{"n_layer": 21, "d_model": 256, "n_head": 4, "n_kv_head": 4, "head_dim": 128, "d_mlp": 1024, "vocab_size": 8192, "activation": "gelu", "norm": "layernorm", "norm_place": "pre", "norm_eps": 1e-05, "positions": "learned", "qk_norm": false, "attn_scale": 0.0884, "bias": "none", "tie_embeddings": true, "parallel_block": false, "init": "normal", "init_std_qkv": 0.0215, "init_std_o": 0.00332, "init_std_up": 0.0215, "init_std_down": 0.00332, "optimizer": "adamw", "lr": 0.00118, "beta1": 0.9, "beta2": 0.99, "weight_decay": 0.05, "lr_head": 0.00949, "grad_clip": 0.5, "warmup_steps": 379, "schedule": "cos", "final_lr_fraction": 0.0, "batch_tokens": 32768, "seq_len": 512, "doc_mask": false, "train_tokens": 496600000, "steps": 15156, "dataset": "wikipedia_en"}
Each number is 128 + 32 x the weight over the matrix's rms, rounded and kept within 0 to 255. Layers, rows and columns count from 0. Numbers have three digits each.

# o: layer 16 attention output (transposed), 512x256, rms 0.0695, rows 427-479, columns 0-127
# v: layer 16 attention value, 512x256, rms 0.0716, rows 428-479, columns 0-127
o427:138141145146134110133106107130098124109134098153141101159154052176133090149161106175159102081116130127125129133140157162078081120114055106091147144130156115092128111124127136106123199148102128169130167109167194126044121120198107141160138106106161184072170154148110132147150126066093155097090142174168088072108116172126109154155144160163129136125116074120095135163154157120135106130167
v428:153140134170143155155170113155140107156133115129150111147141133120096149112174153108110143159122111119153151175078108125126083125095115157172120072134081101130163131136141141139116125078190163098135164127161157113108184090109149102068136045178155090098069137125165138113139118138093145136127103182079091100083118090133115125121189165073143103130143138151167173111146164127133130092104
o428:132144111167090140041103182152094160146107101147132117210106171107152132137105143135077134137092118094122126085090061115135168169130167138113138113087100136110134147135105113170152128092118132123099195118120164145126193098156112109170175126109142115117080144167110116106121133129152096101086118113161145104080110116105107155118154111083118077150121142131123143112157121119146109083146
v429:182135165118155104122142151128153114136097122130125125080118104152129138163114150120097101142159117138130199202122064088124060153118113121144075087124024142127149171136091128147120104098173083193097067064104137131169122161162136075098133128146162107219113109159106070094117110143097080077188123209131159092141186128089120099098122160180129084057107081115164099084128084143150182088163
o429:096102154152121176162162155145148144099119170141135074134158057102154151145198077141069114096129142107132095129151151111106182088109156086144107111151158047140166104165121133097110097123175168133077118089134150102102114148152191128150173134100109106116133108097127101077164135081172185080118149115143172104069164152128124130143162159130123179179092156171157087136153145153078142135163
v430:125187149145157138157093190092092160205143094086106168131148109162166127104064077118116107152147110120128120098119145055101137208115132097169114094068193119122039105115063136175148064110164136121108108100153161166147096155124094163110150170121097104153066095131141167153050109111083133083150152146135126113128157117164139116122147129172086138153058073125128120129124070086166073191151
o430:135149172129150078169142109124100129161196146148153175134123167139088127118057188078150106092125000056101184149164210097122119079124134117194113115097121128067165190167113166136092187150159150144129084134117179157124151185203090138168077117097121052124102105150123165078205141091118102124108134128143120116112071153169153147185093123124102131068137133162148123136148147175091152163108
v431:071108096170056104142149130139148134125146117132074211121087146146130119143156091121133155101141126161120132187117166144064141154113112142171146137133110108089125117173121101136065124166160144186099112160120156132128094153091207090178172154083106135117080121183148233105148131104090157151177141118145141090103164128120171133065150106130175122145150121122104103173137116116063127081140
o431:173152116118119128181105197157094190156117188117119139091187121145114149151188112116102084042147112089115078117138185099092078122125106116137094099082137119133137145173115129123167185155143133110149149164113136122163136166180147151156179144079115118132142121092110106114080129124172103093101140090137133102138179127152094133155089105189212108152105110108114152103182137107103094162115
v432:144090103118128183137213114110098155146099095144116134126160117142112129137136125099169158118116120078140162122127092159100128122066176076130119151098130152102126140148153081084141105172127137091125150152099124182150155129130088118124164152120136139158107094057137130140103159145140113102127143142073093116161111132101134136232100143131164097108149178104127133089140125173108173162096
o432:095147176076125099108151149092135137087091160188136086110129163113163093151150072164136142085098134106137124139113180158140100148139096104116164097097127157141092067138144196073210119130152146122131126124118108145145106159118120153168127156162134111071117175110094118159090113159127159126227173134102162130173147097160151084073146108129078096091162141175106083162100142065163141140145
v433:124102202127115135200118163152101142123164132099139090137125121169108163168088112151196089115077128102113137101146059091128133086230156050120133131146064132108079117186112213097110129113140170179136082168119133097124093079121154082106117145112109071196119131102135171117158120141202138116077148148081129154131115127151101098071203151138118094091165119095108116167164165121111154053148
o433:093155144130149154119067107180115148133078170079150162136113136141160151144116110124114138101134115103066137114114172060129129111130089130154092115113155134129151095118107167139176102153027210139088153081200163124106111073148157115126164130113184173062196125158133098074098076097064105122157108094113178131158097165106108142114113126185110178115164109137142160149135117149151102156183
v434:119110129161153132137131068122131101163159111139056136132088117167157114122091097129067143128160142166103054134105172137114123160093104116144152085148138148108117179119086098162142068139165152096084089164124098081151163098131190120097103105117142140139095114149111076149073103133076151121159171157135106118135172105175169122130111166108127108160086111067174093137054048148096051122126
o434:142119076155088135182147171129114117105145131105129068078126104151091075133142164154150152128167161115135131119109156051164110132060106078164120161167142112177185180171118066171129170109160102125111142148072176134119152143178151114117115132094127137168114154143109180163144101085149134085074151153102140103131150091130140175199178074167173104117145062110075111098164154148091082108107
v435:130121148055105084173101155112040120129109173156064160151138117162099155082131145129091163102115144153145112121151115121080096149119093145172118141133076147136166134215095191174122113046125155176083161142131128088116085144166087119161188083101150154075113164103168160167094129149183185111130201136119141143134167045181075075126107078084167115103108148157105095153086068138083145132142
o435:137154058104144090227161051147167135105125122165110119133118162156170073131104182140189080083096109161132163108187165193125121110134135161115127179147125083137146154119125135168067133183098136145116125085085128122175166109146111098135153087090142174114147118175161130126131154127101079124088103092165139164220123180111137195140166132136134136136188135046119107168107152164111120155159
v436:150084031080067113089079062084162095185092104102153155195109152117111090133137120158107075101148136146122168131192159140148085175124149142080132162101095183109152139061076130046138160166154129132140078169134141132084132145136114105159131159076111142120146118098091085161173131093121097117172099123103133129165108172151116068106074121149129144088165121134111087119178148173106125132135
o436:072148172084144083118146123146087173140151113170174123052156124093117116105161126136157147128150184132156139110172125121114143074152091127082091057088155149162074112127113177085150136143142071130145143114130123102121150060081117124119086138101158172144201097165150186160152159151158177146159115152081150115180147110119152101113094120142143138158108090110073114157114159060115189134144
v437:131111025103114167046088137114155143096154162195121116180128106117142103155158142151124144108159133118112147117137150142118172202102083167109149124100172163131092141111106049123157117140105107099099147155145157164164085147092080132098141209145144075093147131099160130135151136094117152087174055121146159205122110124123082155125117093144160095161164154127107171073123129159116094143080
o437:147113178098140028126159094151136123207161182059110173090117130116166118055110129111176059109161112164136163174137060189159145092121176166140109145110148131090075179138133102112116185096106112189093111171129119119152155124111097150134113161144131121173136103159112142143110156155130108072168105169111131167111151121160130134125088147061100099144124141167158119137132163122151130133081
v438:118133129096170168080173111101115137113174155173167122107131089093124098155158098111130116119138132110090139151128112158099191112118114102129174143191152112164170125118101017107109179122124141154109113110139174086117145148133122126131113130085136174105148145097153103137134128110111069121143102144133135117087181105152176144102174100106133164161106140125146135135067143131111122138094
o438:103153076151073153154112159056123122140108144116152185109153100107122116183134080129149131122144158130124118130093121171134129136134139119056130129070140119083121147141129138129112163131111122122127064140144075121134121171093126147123106193101080088184146133101160173130189114141077168134126112100134147095142151128103109140146120123132151106156121129118159130099170122081169062142154
v439:179115118102158141130156142126096111122104129094097118174211120115148060115167104129159160127121133133120122139137080141113115169165117135147170141200117165163138130083124162113136126097137108132112113135127104175120113113184151139094142108144100122102101156132171091092101112109158107115111060163111134176072172140115118117120136134149090122121155093133146092111108159141142139139129
o439:091163169144122110115128113124158098166167148078173116126107107109126138148094116106170115116137155116133105080111132152134136091148130109132191095124175146114096115165093103158127081174107128130072123131109146086099124140089098161151167115112185148108178081128155088111114086130091139114140161126099142124097092143123128196138085142109102138159140112113155127084159105098148132135145
v440:194123154157148089193155084137116117153178141146148133162142156130155128056149092150151135090176134140151170133069193117124148079146090085104151088162099169104143135077105202093127115063171162105129095169121090118065189079128164163089121097101111131091123213166127131151132074161124175124081095147193103069135117152137084143094131131050094149112131126108148120126137140084154068189118
o440:112157116128117165116106149109130173178102052134143185115086106201106107122134113168113124175144106112109123072072089169112147134113078100142149138206100113111168084192129143102175169094146180133115162136070191089073140119066103138108125044097181196085104076144180179109092118134131162171100073169129130099122128161065166117148154095140143094120101113119155145132072150070146087086180
v441:192124130068118098063111187059126158095161118122101083135142134114135117144142150167124142130154138160058121193149164143144159151122133131103098146121090134159092164128118116121112089102102157083136142089100157160164131126143128099117184144133193115090120173109112163160131150107089157106153110112161136078081120148145127128149116134142093117139134119177098205169073116201086126145127
o441:157074127130144130156164084161149147180198089150125069110150089154173137048106127150074115122123090129134139110133130163169136077098140132144143168093149163095080173077145132156107137131104157132113086109076085143129142174088127107103144096133119083117114107104117097107167094141144084100133081207146105145097130133115182104137095144116138136157110152109164102106195132118165154123108
v442:159119169144135123112121119105153104132115140128144151128165108122148121117134118173152126145159130135129159128068142139116124152157128178128131150109120094122128158086111176167156098122114133101148110182149145112084140109122106157072104043132098122146095124138087136120130110097138063098166083108127122118124110157163105166104139162143122085091131127103160153175133077076133172150137
o442:139117137171169144126147127108116109163125096162129107087132084112122118127149138094143173125138095120146114104177142100154085094132134083164049129125106100148170166153145113130140137121203143143184119103118114118103111124131116103123132091129157076153100116114113113122115113117131187158116086124087131121064114120093151150120102095142083130116125115168106172144125152123111154126126
v443:125137178192136125088137110189078151110126178143139158143123144160112144099066149121070123097086147154079032081125123123142143092144156102121130039162156128164134088118156216074127126103073126094074110048143107094085161116138171089126105125110080154134191173143132092139137128192110148111126132194123099152128151130122140167126076150118145118122103112092145144085130116119130127138157
o443:082141113187120115085173107143145104133110115095108077162128077141091141116113112168133179161142098062130093139128086105120165149114092131121121181153133159129174062123147101142156119099114144085113149079155162126105104159177120132100193113133115144109138178188151127117134132119119135155096118129086158141132090163134141193143141118116129074077139134089068094101138141153089078116197
v444:128095132116149144109138115176122082122145067105114155138180141160179099131163083164108116145109139159126123141143155099137089117142156109137109132102169148128119152104132046103106131129121132110152145112147127048143087099165123084069148151118073125118131102168131089185093131153109099140083062177101203146113152131094168158081137109099152132134153099161102176074099056103159139163138
o444:081094160137119126149078198131134126157088154154150115135142079083117112108192140049179119089123179091163131094144123143101131090138122161130138172107137153109157126133113129129135130138117143090108128145126169107147200140165088131088097102120123085106138123124106205131109156101103165104107120178080140187062162140110122166152072078084112100170101146178074118098113092114059146089140
v445:107099122173041174175128116160160128142094113186144134122109098043151172170123148110149085115198124109125181168202096103081098148087167124150153127172169222137141111117140165196052110181128080129109090147120171090079104168120128162085112120172214134085147106096065128137191141093123094148129098165125129126109072018121098093087179111203145145089187106148150151104193197136083135160128
o445:104131175101175079125163064158097115131092113164111161123157097088173151117149152139119121118129118092099127104123184119042166142200084227129106076076172127122119122182093144115148176133048106084071255155159120137160146130108162034149091216154109138192137121151131129098075152142213084147160134137167179140116174120125128114139062123092098120148147094109098126172107108114123163121136
v446:131102132138122135096118091105105142075137120080125151137152185109092073127184147106170119102152126122085104146110131225141126098119117134084165138185148107165152170086114123087145211140090141096139112121137133146137090091174118088141145073172120161068180140163117180124131109117198118096126076106100100180090144119113110148127143110078158152145123157152107131196102123132164150130130
o446:117122123119123164100116102136144126112136163089167136087172075095146147110110117127140091157128130111116106101140101100154076150148103134081098168133164148145121093090122073132151076136150092132136125151130103150097121167094137145137111181117143180153157150168135098142114124131076132145120127135090111151113108089116110193096144103107119089161111130131062139115135121124153101108102
v447:075107176100111102131124147107135152116110180171106113166111082119160167106090147148068134075153143131138098080115108185097110090154119190114105114143136186178083093135122148176105107113125124161116165157118130112140155126093109112094145103055134128155139164113105105128134101166124104172167135106149101053147189137137157139177125136107120114103152154150134141155103145111106121114059
o447:111070086131117086144200115163144122110122126129106076120080140166110095163123084113154150110167103125122113155124122132154118078119118140159169113155110133165114151150171113142139209098115147117183119108185106069130104098196107133130160110131088103103066176132145159135136166098130162112096149102135180124076133124156149097162107083123116113085183089092168121114091096103067111157170
v448:104138171123152184138127090062151135085149135096097165073090086118136117163098105158109077088190118149137127099116140183147136096137093127102170147106137109078120158131079120160178145176049133129153110196093178097120112124128131168123101114126081147120136164159086092122112095168171159135155108101191128178141140150160144149085140118101149110109148093067120129131181118115086150129183
o448:133117104121154153149149119104171107185080120138114129073139126074125081135180145120143175150206081113154141134157155141157065138135143125110075185165165114130112158125077114148139113106149153115147062109149125087108114089146147128077140145167160159104093116104121166165123134110143167157141112117126124127121162093126130094162097128178106100140080133115154132196123112161078124139114
v449:188106227097153152140142139165166140055080129079117143134153148094137109115156152120077114158140113089167159165116082200135142058130098131111097155191101133143139112124095131186065086168122142129120132106114177162152127101143109124089157107142135163098151098137112121146104131157121130175059116148115154093121127064087127097160129109146114100119148167136104141068123143162088185145199
o449:065133116151152090128156092099138065134061125136132067174166128145164126065137178080121119100115168130095122150125153216097117124140153102200205132104108092069156089076149091065102142111134154085146122120126116108151150177135123167089119200160114125109091128109075108182123102086172170121111124179148115078106156088092137060126147145125131116123129161153142113154071081165108123084114
v450:115134076085157173109119129161095114135094151161133072135138096128119160127145160120038122084124120162118125089214088065131129165154092089186103105118129145127120147135157092164177149109136109128108135077129101122097096156143114159149128177138108118091178132185177101139107146123135136083115203168143132164169111085115104100133076111146135132105127153112128085128170098164139093086127
o450:130120132119099101158126093120167138135116135144138119150074153099159118132143173142153095121122138155154151110147103157135176144108089144105189159139163115156116104126119137133028084110136153205086085106125136124157118117136159091056122152131094152161200132141109160136173092124096130100187110134131111167168154207142109167139112137121112163088162119074191122148110139192105157154140
v451:166058157161140122089111110126118146099122141061109105165122082131104127134155101091138077188138115125078090124189132124114123104091086121150102139168144157141153135144096151089131182133103154127131122083167136119128140105126127123131125122093149146145101129158183096154127107165124112108140116138140093109139162110084109133097142125096181138111130143118139108132084131197155142073126
o451:122148152121136095139142129122127143048125145109092095100137148080163140160064153184156159112177250172131149151155155149159122174107135106112168123128153093104107094149106136083123117160118121136169116095187125110122135136169129100114144142121090150076189120099173189112181144143071145153140118127120061129173112153137125127123124132155104093124100129054087088141099123166081097109120
v452:110083187141147124104213096142195191126150134124160117045119073101096169115056139126056125102157116116148153174191151131156144053042076134106082112129145093113114064158131097122125120063103156134172093131131182171096112132125140110147125096112083101118081148115120110092082146182096190105113149118093153116138111126135149094121097135143100084206139156143141163087045110110173142149143
o452:131086120105079124161055181115111101118144136148120140236143154098163140061139084097135141159168098145105157136085152149079092146141168097080160136101146200171158091072122123144103119109110146061122164118190159134128137106173123093117104138143110058135152168126119145127133097082176075134153104168162167093146093081140141123156173118167108141196158133150108120170129054168123124116128
v453:176192096068076170091131163106105096127156095142116145163163194106085113139152125117133188152122125101130166144116147161128130133137116143104180151122174131152114172080142114108143098117079098105146119105167131171129096179095144135124134097123117099132181183139130138130113170107140049121054155119182089088098136088116085117121133094089147171140088158161128204110117176129165130160089
o453:118127123117113101141145128140156108148152116148099189119111114143132123104118082161101090100088116084132147136179059200154121136171145128086055163114079123134139212104142118089131092111107040170173093130104059148145153161071098138146112134090124156150099119149117090109102120157135189148125111136133134164078118128116120107096109087075133160120110161158078118098143141111180133117157
v454:135114127110123125144112129141116112059081161149125136085133141094123154112184135142135124154135134141097106122128105205183116152113148121143124163123133096119167132100120039107110171130078142162144143089114138114150116133146122146152125205155145096100144128194171149145128161117163114126109150100135103206124092142095101155107167173154125173133130134177117107064139155143124160156132
o454:151113128078129143129109127084129164084146127147161090124118138127147196096148103144161106143159203155083139114109133147128124151175092117093185107100143169110111090102118159131126114127099102138119077154133111156172089155106136091134098139131122150100171123093126085162156080113118131113128154128115077124126124132135165119108101172116118129178090157103111157103163106140150080178125
v455:214095125091118169133113088101127096102177109055098199153140129130121091093111103137142163156082117108152165108104114137143114107111056156150117137217166117094103173181125165080175134107135158096175093163133090162115099107107190135064107138109093083137155154158093151077097101130130155159080108112170136123124148094178101135087117088100156153142123132136139160130131205154113117164121
o455:098206142126169058110182127153123137193144081107122135094082148139154114141131144156154134090152144086111183187133116170156112135102246088143099148118117076137148164112092113119171168112105093133112136093102132105096180147098070115145135179095190199053116140119083113115096153129130104157073140173118144079085117125115118110108143093177188130171147153142046114121111122142132116087130
v456:170145107109141126109031172154126085079133175106148179143122140078078128132150135158112094106064143125119062044106118140135091121119126095129094166173101154120126189063255093125145142158167113122169107144128105142059138174146171154025074198135172118101200137150084162098136130145131138156158124099064127113142117088150125113158105175132171172095136107122156117171173137186099172128118
o456:082165101172114156081183073103127111148123075082085070049113114128101077187185119131096171143116255118080135135096136082147150144127093087120164152158120158160160060058083157154117109089162132155094148115069101120089171128095171037140125233123118160139106122158117146162086198139158107130139186136018099114141185098188143104115094109162090153150107102157112147085050152134108170123145
v457:119087139164196173140123155143146110107131168126089101187116088176147141124162172193101101158099110116097143131107116099081133170162089127169124112126117163130128162155185144114117135071152143121070104083133168079099141071182126141047128176117210153141111192154149118117160128109129159061129107165166097138117152198084109119080203147172063156095105141139124132121109147088078142124120
o457:137143123128197097121190143117155166168097144077139102045088132109148087139103161124100127122172081161104126099150125126156171110160117094108095110104104080110154102183149148169158141079106182177101150100140157076154127179133119072154178089082090115088122105092158123078119119089151132153116088091127116079094107150093177136130105145192149122124150092154131163105147147131055075139146
v458:084128099146128095153131114094145122151085144157118168092066142188133088182122092146180099125164114099163121106130112157108181102085178139102168108096169124114119099157178103082135158165155121163113087127067129180159143158187141117124108072125169112158142146135124120135135113137192048097144086109099106153142162190139148118140144146159077220119089125149154128127114140111147106122138
o458:179156143105103131163167156159192090115074139119133136104165136190141079162160075118075134126138050139141096095218107104117098126147083124116134098143171116150108185144153132151151132079139108112161147160158130092082069099072103142174137142094129116126146111116159137117098116130126167142163145092115152073101118107150145096090117161141210086131148095187126081095198158116153148146172
v459:128089109176143119121089136134178113116126093055123132120117123114163147132146147156137109131108157121155185172086158109155086146108119102093096189088143111091136137092104130066110101127098137146151136150131104099156111123102145127158177222099106141137065109172152082135179109136099122164095105125185113127160097198071135133128110124143078179083130162099129128097183121090166128139072
o459:101103173106147160089091167137119181123116140128142104167149146102115157102139101143112130156172204133122111117112146103103104148144122158136151063152115120074150097129183187084198129113116117115097119112106133100149069171153108148120114064091140149116136069063170135134054122105143139138139150132146074154144116137109113085118090153163188094115093136117145107109134138126089168120116
v460:094104069110174200116104106166126092074130111128114110160097134111136175114160149175167138100099118105094137119171165118078138121109109120128170111096135129125123179184137115118122130136131148110105151056140204118133104157113138119130146165163125135096109190135143159130165203157173169116106225141156126121105154168101140090132152067150145119151091177203090153091117145112120091095084
o460:136159102090143084158149127130161077187132183118130148147142140116178081101125150115131107173085062140095188117163095176148124137135157139069078119095088137164143086112118190161159068089078099177104162164113074137140166143130125065140101074143091156117160160117128099115147125082163115187117089131139115104092197130094115151147146114124107115138132135139116078117192132148107119150158
v461:145138135193158116085182073159149203073185147148146127111109115119090106156134134168117111081135115158108148112116161081037122172118116126101116103081114040132090131099098154127116144128133166093096117062150129038073082172116091148114120122133183134079125132142123117138123146100083124152144167147157159104111114126164124159102109127114112046165057136134075199145095126118161112092144
o461:097131137105110152076147133202096164153133109114093186124198066124114133063129119145076097120150071120104115134163068130129135146128167120085102171085148100115141151144127138149109193128147128151137147107128132165145056181131115102086170130122150075176117148122120171092151113134134100161149078165163111142100162111107062151110113132087117081093024118156188177108133144142076157098128
v462:127065083141116128095134092175104098074087178083104193145138090215146096132097150137179100121183141144126108112176079098155176127049123131152135105157131130108081112094136131093138142104132148105103131165114096169112073073216063107119113168177095200151155146097130120098151114080120155113132102135139205205121132134100151119113103106104116139131135075118126144071125139143148142164154
o462:092145145156132071131101107130169090135162166066095159095154096097160144113145157107174157134201076195153122099139047159167127100135091075110138163167144131154130124134110087153167131160188126105063152120165129115117127174117126055135098134139141138043121120146162128167116153145171097139126191190085158176104093123164144180133065145133115116150135158089086074127111105129078137115155
v463:112105092080115077169138091079093154080111121117142100085114172102122119138162126147118167149172105141154127093118107155134169104130147161136099121153229152178155131094177069129130177149148115125125195098116114151116082140134130107147159125161133094118131127101177192152079130083146115149118141074072116131115182143084125151176107131086192173155115125120127171165134137158171140159163
o463:175123178135147115129137115097157063114129144167131137094098134127132070117092101144141122117114094116115113142181119144145138111094090106097122130152143180116079118093151124148077097146113090094149114155138115146153148164111146124141077185117133116139114147149063107151118130181115119117113134159125124145097126139124139151067123131104137105111160143119146142073094111104167121142094
v464:146139111103160079113150140125163179100176138098175156103112076133100140157128129140066111164075121105197093132099115138141123120095124121186106107121159156092109155141139142155111110125066098138089084089125197115103070193192128129130075141133155123105103122134136081102094165139159180154136157144114209140144115115122184119171147158171085118123090140070088138086134100132121137112151
o464:141102148113131095103136118147158076110124146097112113128129117102191066089128141103076119077162117148115128155140175118139130111119170093131094172107153108161119145085144155154063121093094132070141143130094159136140147147171153153109192186120160131141077115106096107133145108101136099118144134100130098141135142101170154126132140159159126127144108107186094125112152136183124139093102
v465:112159135178146117119141112125148105178117090099147133137119102169159135120118090105076121086090103116200156155128161071101121158095163140096154107137140097120119151067119164098125101109132119106107094135118157105113144135130165083082127127124113102143106157126155079066139140130115110115135124203113144087091111155108125116164170149088096160143158099141152112095162156111150120095085
o465:070156149141086119096169187146157181161125146130114122200087122088092162154117144121125183140118102090173131079115095083122129130129119177103104102077157163124110142113101157144149154108140089120101160147110195099153146095142069160159148092120114111127120124188153146103132167083126147104102150112124153124100112111144128151146078108113162103098109094128130109091157102106151137106179
v466:123138105108155119151130035096060110152146140115079154168139110169061142070097111148055157123143114151080113105127100145062095184168098169138176120126149135107150153071125175129179092027160102152082105126176069084143146142149093160139173154105099070112148181145169165125153135097105161074168165116090105129137151092165031166103103141111146045120133105106148104176124149110067155114123
o466:116197124114108078119186113151162157156159096147107108082015085097144116140095142207122106053145119087127164158152130183174132104106087080113136116124178072138112124175085106144101161159107096155131073082139173118134140084174097153182160084119196178126144113154121173113129170139110154149150086130156118086173102150102167185113117148139101108085158108116191172134082133118075074148135
v467:125126161111106060131091195153098116148100132168076156083139105178154123124104122149155140131117112169154174074129142155118094127118122091160139120111137142069106139084102134094111120115167082124099082151115162088044097214148110085073087205107069096174179143183124088124073129133116123170134101112197184098162125139137132096141139193119120149112127100146117159071170150143137116160148
o467:124100158099139102145151155133138187133176152144120102112100147145112161129193100155145158100147099149160196150179144166122150117129098106120097096114124137157158115128120154131120120180142106139187122132142175133161190122109098121132115105116064130051099114112140129118118187091149134097103107117090101113157127148150208085166082127104116182141067087127106121112088141116066166120179
v468:067131128123140096169176096077127099140112094121121137129041159121105124137114168173168187061172122167088125122139126191160132100122207183085166080020134172138149140162115118085105130133114154108177169157086117118185155119095162121139163131212168129090126141170146128107189122107130176147132105113189110168095055156096077119138136132113152189181144132100112147091149164118143142098131
o468:163094106042122185089138156170206158171086167141146144140128145139117107118136133150086123199147125133160101085098082135128079183137101166142123148076146152083065111129102142154193103165073053121050121181105125096120145037120112129106150105112124157133134139166093136141081153122163107138128188126184133144101184123100126136094106121126154073156104122092161117089163086078207103091133
v469:120114092082089124079110130144120119112137083105152101084178179105099104132134150126176148116163128133052089105172096147211103130163143088139136167155175155140132111133118128093116196141175116154134133118136128153139090107130085083133144154104140143106159101133132189137140164081133128117115142098088079155114114102096131124099154111141130056122143113182105137140151160136136142153104
o469:121135108128099140095087088173140155096173137127146171075131158104132178109155116132100082103142171097063117129085127108122166113130120101112126088115106132104087079155124131120137059170126122141146117155146104136104133183105119164157123163121128160105122135133139087133139151145111102142164105135138163142133084129150110113127099142088106158133096119144172100098125094088145133194124
v470:163182108099118080104127127107160140157155143082113163155113112116149063122112096133125132127082126151200070151149154102121133120097168196042131136065111145121093176095127107106151066101131108156144088182148167129155123104159111112148173107155170135160106129115096097077161162132118146165214089119101120126126135144132090150154116098075132149134049145093152116114140173116153113138135
o470:087146193119106079112109095154171117128184079089163142168112117169151091123124045117127111125130131155139162137141126096193113084177167127149069148132147109130097157079125121110143198141109101108157122128138119128139128114112159151176135121116189122160060069168155150124140186113158176145135163136097156168112127121119152129147117121092113156119148131124130084125137079113106093131133
v471:131146109110114113117158099146126139139139109090117114089109113136132120176130104127146175134139145193168140140186136099121133120135134130107130148087131161102117171140086164160145134139143073084125116146128141143123074119087141132092091107139080104181097098147119123099129109124110100133140127137159138057134062152119132147134072069104123087098127103080129144127142166170185097114188
o471:123088166127142141122124175144132102139148122154094118112136138104117139097158123138138150103178091134197136136140126116152104113107133100181078169164113108187137109114098088140109085127171097091185137125114099101139154139150116161117132118156155126092101115101111111088103109136138126101121149161131117184131163130124127170145100083136071157083121141145105112161147104128121167108139
v472:133123103082131066096129134131122111103125160142146072097072122124159152112120120144160122126116127143076075081183111148134167103131172143090127110118132154118126113149115173139152139127085135128150104113126140130151135185054155090148084160131114118136144118115144138094158134132182101138103113133112201136167092161129165109129103100154117087110163107100103126107131147094123087143113
o472:128138134101113136134170119082102069170125131143095154160176120165156147162127164105133189150108174127146144161148125127125080119092109140133140116079145118141121133097149148127104179082075109134075138142127121094137157084114081134096112135185111112150178150115106152126165086158094151117121097125089085098159163163102166131183117158141102128156107109107143117118119083140207136102150
v473:118098090167097108123082133213152149142131134148132105135097141137082171152093122146089110101135133107132083082157173127160119121133165124144117120101149109141102127121128135108123162131123138146121115136140104066116127129123140096166096177114097118175132083175118122147161109148065156153137137139092124118149138127138148132098092172113148125145088112130105143122142077106109138083128
o473:126133129172125116100105186174104136118105153102104105139119118108116136139152144131125149106114136117133130103114155088130157149115124096122078189117115112110185126148153132118153112074131123102151136124195150151149113097167154086093116114118126138133119117163089150118125182114175097133116095104092134152137122153121119154121127097137119121140096101114093129100118124142084119108150
v474:135107152124138098195125096108146117091137164166156123130127131113122132122151151089159116128168099122113159137108148206129134105131124174146126137110101164109131149121119166153121134118120158118136157146069161157119127107111093180129114095147196166169133147102081181112126135078145096110091192086163119157134108172135093127142141123161110150077086165062140162116133149127118148122155
o474:152133134082206134146130090099169119140073118127128162100178125165195106118096154192093124158165061155101150139152165141146082118132112091132055079182120084160153191131152126093102118120137165143142096115141078135123082134102198107142133149090130112118102139096088076151087053124154149177156137129097106087136148084061155108080146123176128182112157119105105117178106155169137062184120
v475:130164151117131100134111169134073127139154127123081103136141141129134134116134147145168116134116122124110119108105135172175121143135183125189137136062048084114146136157177147135148161099065100141158135144115121118128159134137132119042136117160136188137126125136119094173170103147143144114175109115111119138082116131156150164085140171092139146136104108208126141199136093099149131114174
o475:142090116175138175082128146143082142112113110155130129145142116112137123157129120086108148116104052123143054040127112134147113142173147143078146185139087142090163149170120084161140120126125171160143159078123077138121126121116146112116187074122140124132085112145109082084185152097149104155093159088100119166050115177119122174130125132111092142130091136163124166138174158081156142114147
v476:118116100128111133106105114150116126147033110135127194172124155135102085065174150120161200138133129152110183128139176166060089118061160152144145148112142173154185159106153116116137115146168110097058125078130123126178118142117135146133154103140179100122183148222081162114110131124087156126194152107161150115118082121118040097145141116150108222116107095110128155127120121145194109168125
o476:159123163096157114152161103122151135141142135100102079065154068129137145141178140148091036148061117185154160110124134120112164209173087144168101085170114117137120133104101154107122125141166041125162099135084088156129165136115142099135100137120097125130149134116166117056117125129202138164092092155128100072144168118138164107112122117145115124131161209128128065106119125144097129110109
v477:135147156139119080132137120088032118088145077078109180145178120171131134077136163152151109133161154146120103050112123164088135103101156165107174128115171204084152167092140212115149148142058157113141125109169076108123157068138090178075100058131143174131158157125100136104112133152175152108120120081150118120147119085127148168118162055061149185095101073142167215159111114110164063122115
o477:123120104138125144133113105135158139099143095172123157047142083180150036165114178151129138129123085106111117130161082107149088167152049160124092158168097120166128179143098084160129147148132089116134140072133065158129121152130113083140168091137168106058087134115174133122138164137075161188118114149136099187104145127136134144117102140110146096061093126092114146165074132159098142096120
v478:151069140120125131154096085183149135182090117132123129153073134119151123166139133142178083174116152118159093157130166166182130134107125159110135152048114121089102123092133164125147159212136142076165127151129149200119163140141098135161082165144132140133104045126110107107126129127140122144123086128111051182125045155133076090093205124157090177118159139203132106148115168097153119130144
o478:172143160071143118100137163112113144127115152095142081107104193143136166072120157109148112144098148128117154121168114057174154142192149128190157087142176122099146160125116116104149070150165113144170163173124077085156083071082136093139086080167122113113119095154127154153169193115123097178157111128107111176134050089148141126124125189096110149131112111166086137199096119060137149123098
v479:131132124131155144127112118105169128134106150187186099137140125111102126093140159188111085106151138142162096112109149160141103159120140109107111133160138119182125129074141154129166098111170096191128089118127090088133140157102128108152099107123171124139105163119060120085097154091160102131185168144065160110163139184117117134156156156162154033155113084155137135171096119153088157129137
o479:132109121168128103165158126156146118098160099140127119095168055100090087119155086081150150112088171098151121137141149084139177091141079176094082068117130121181157125082159120122132132057133111160162172134112175123137114069128170112134160137158130107162096174103153094120174117121113116084129141094102153110132141126136162147133159106153132133124115092134170163089117123153125137192110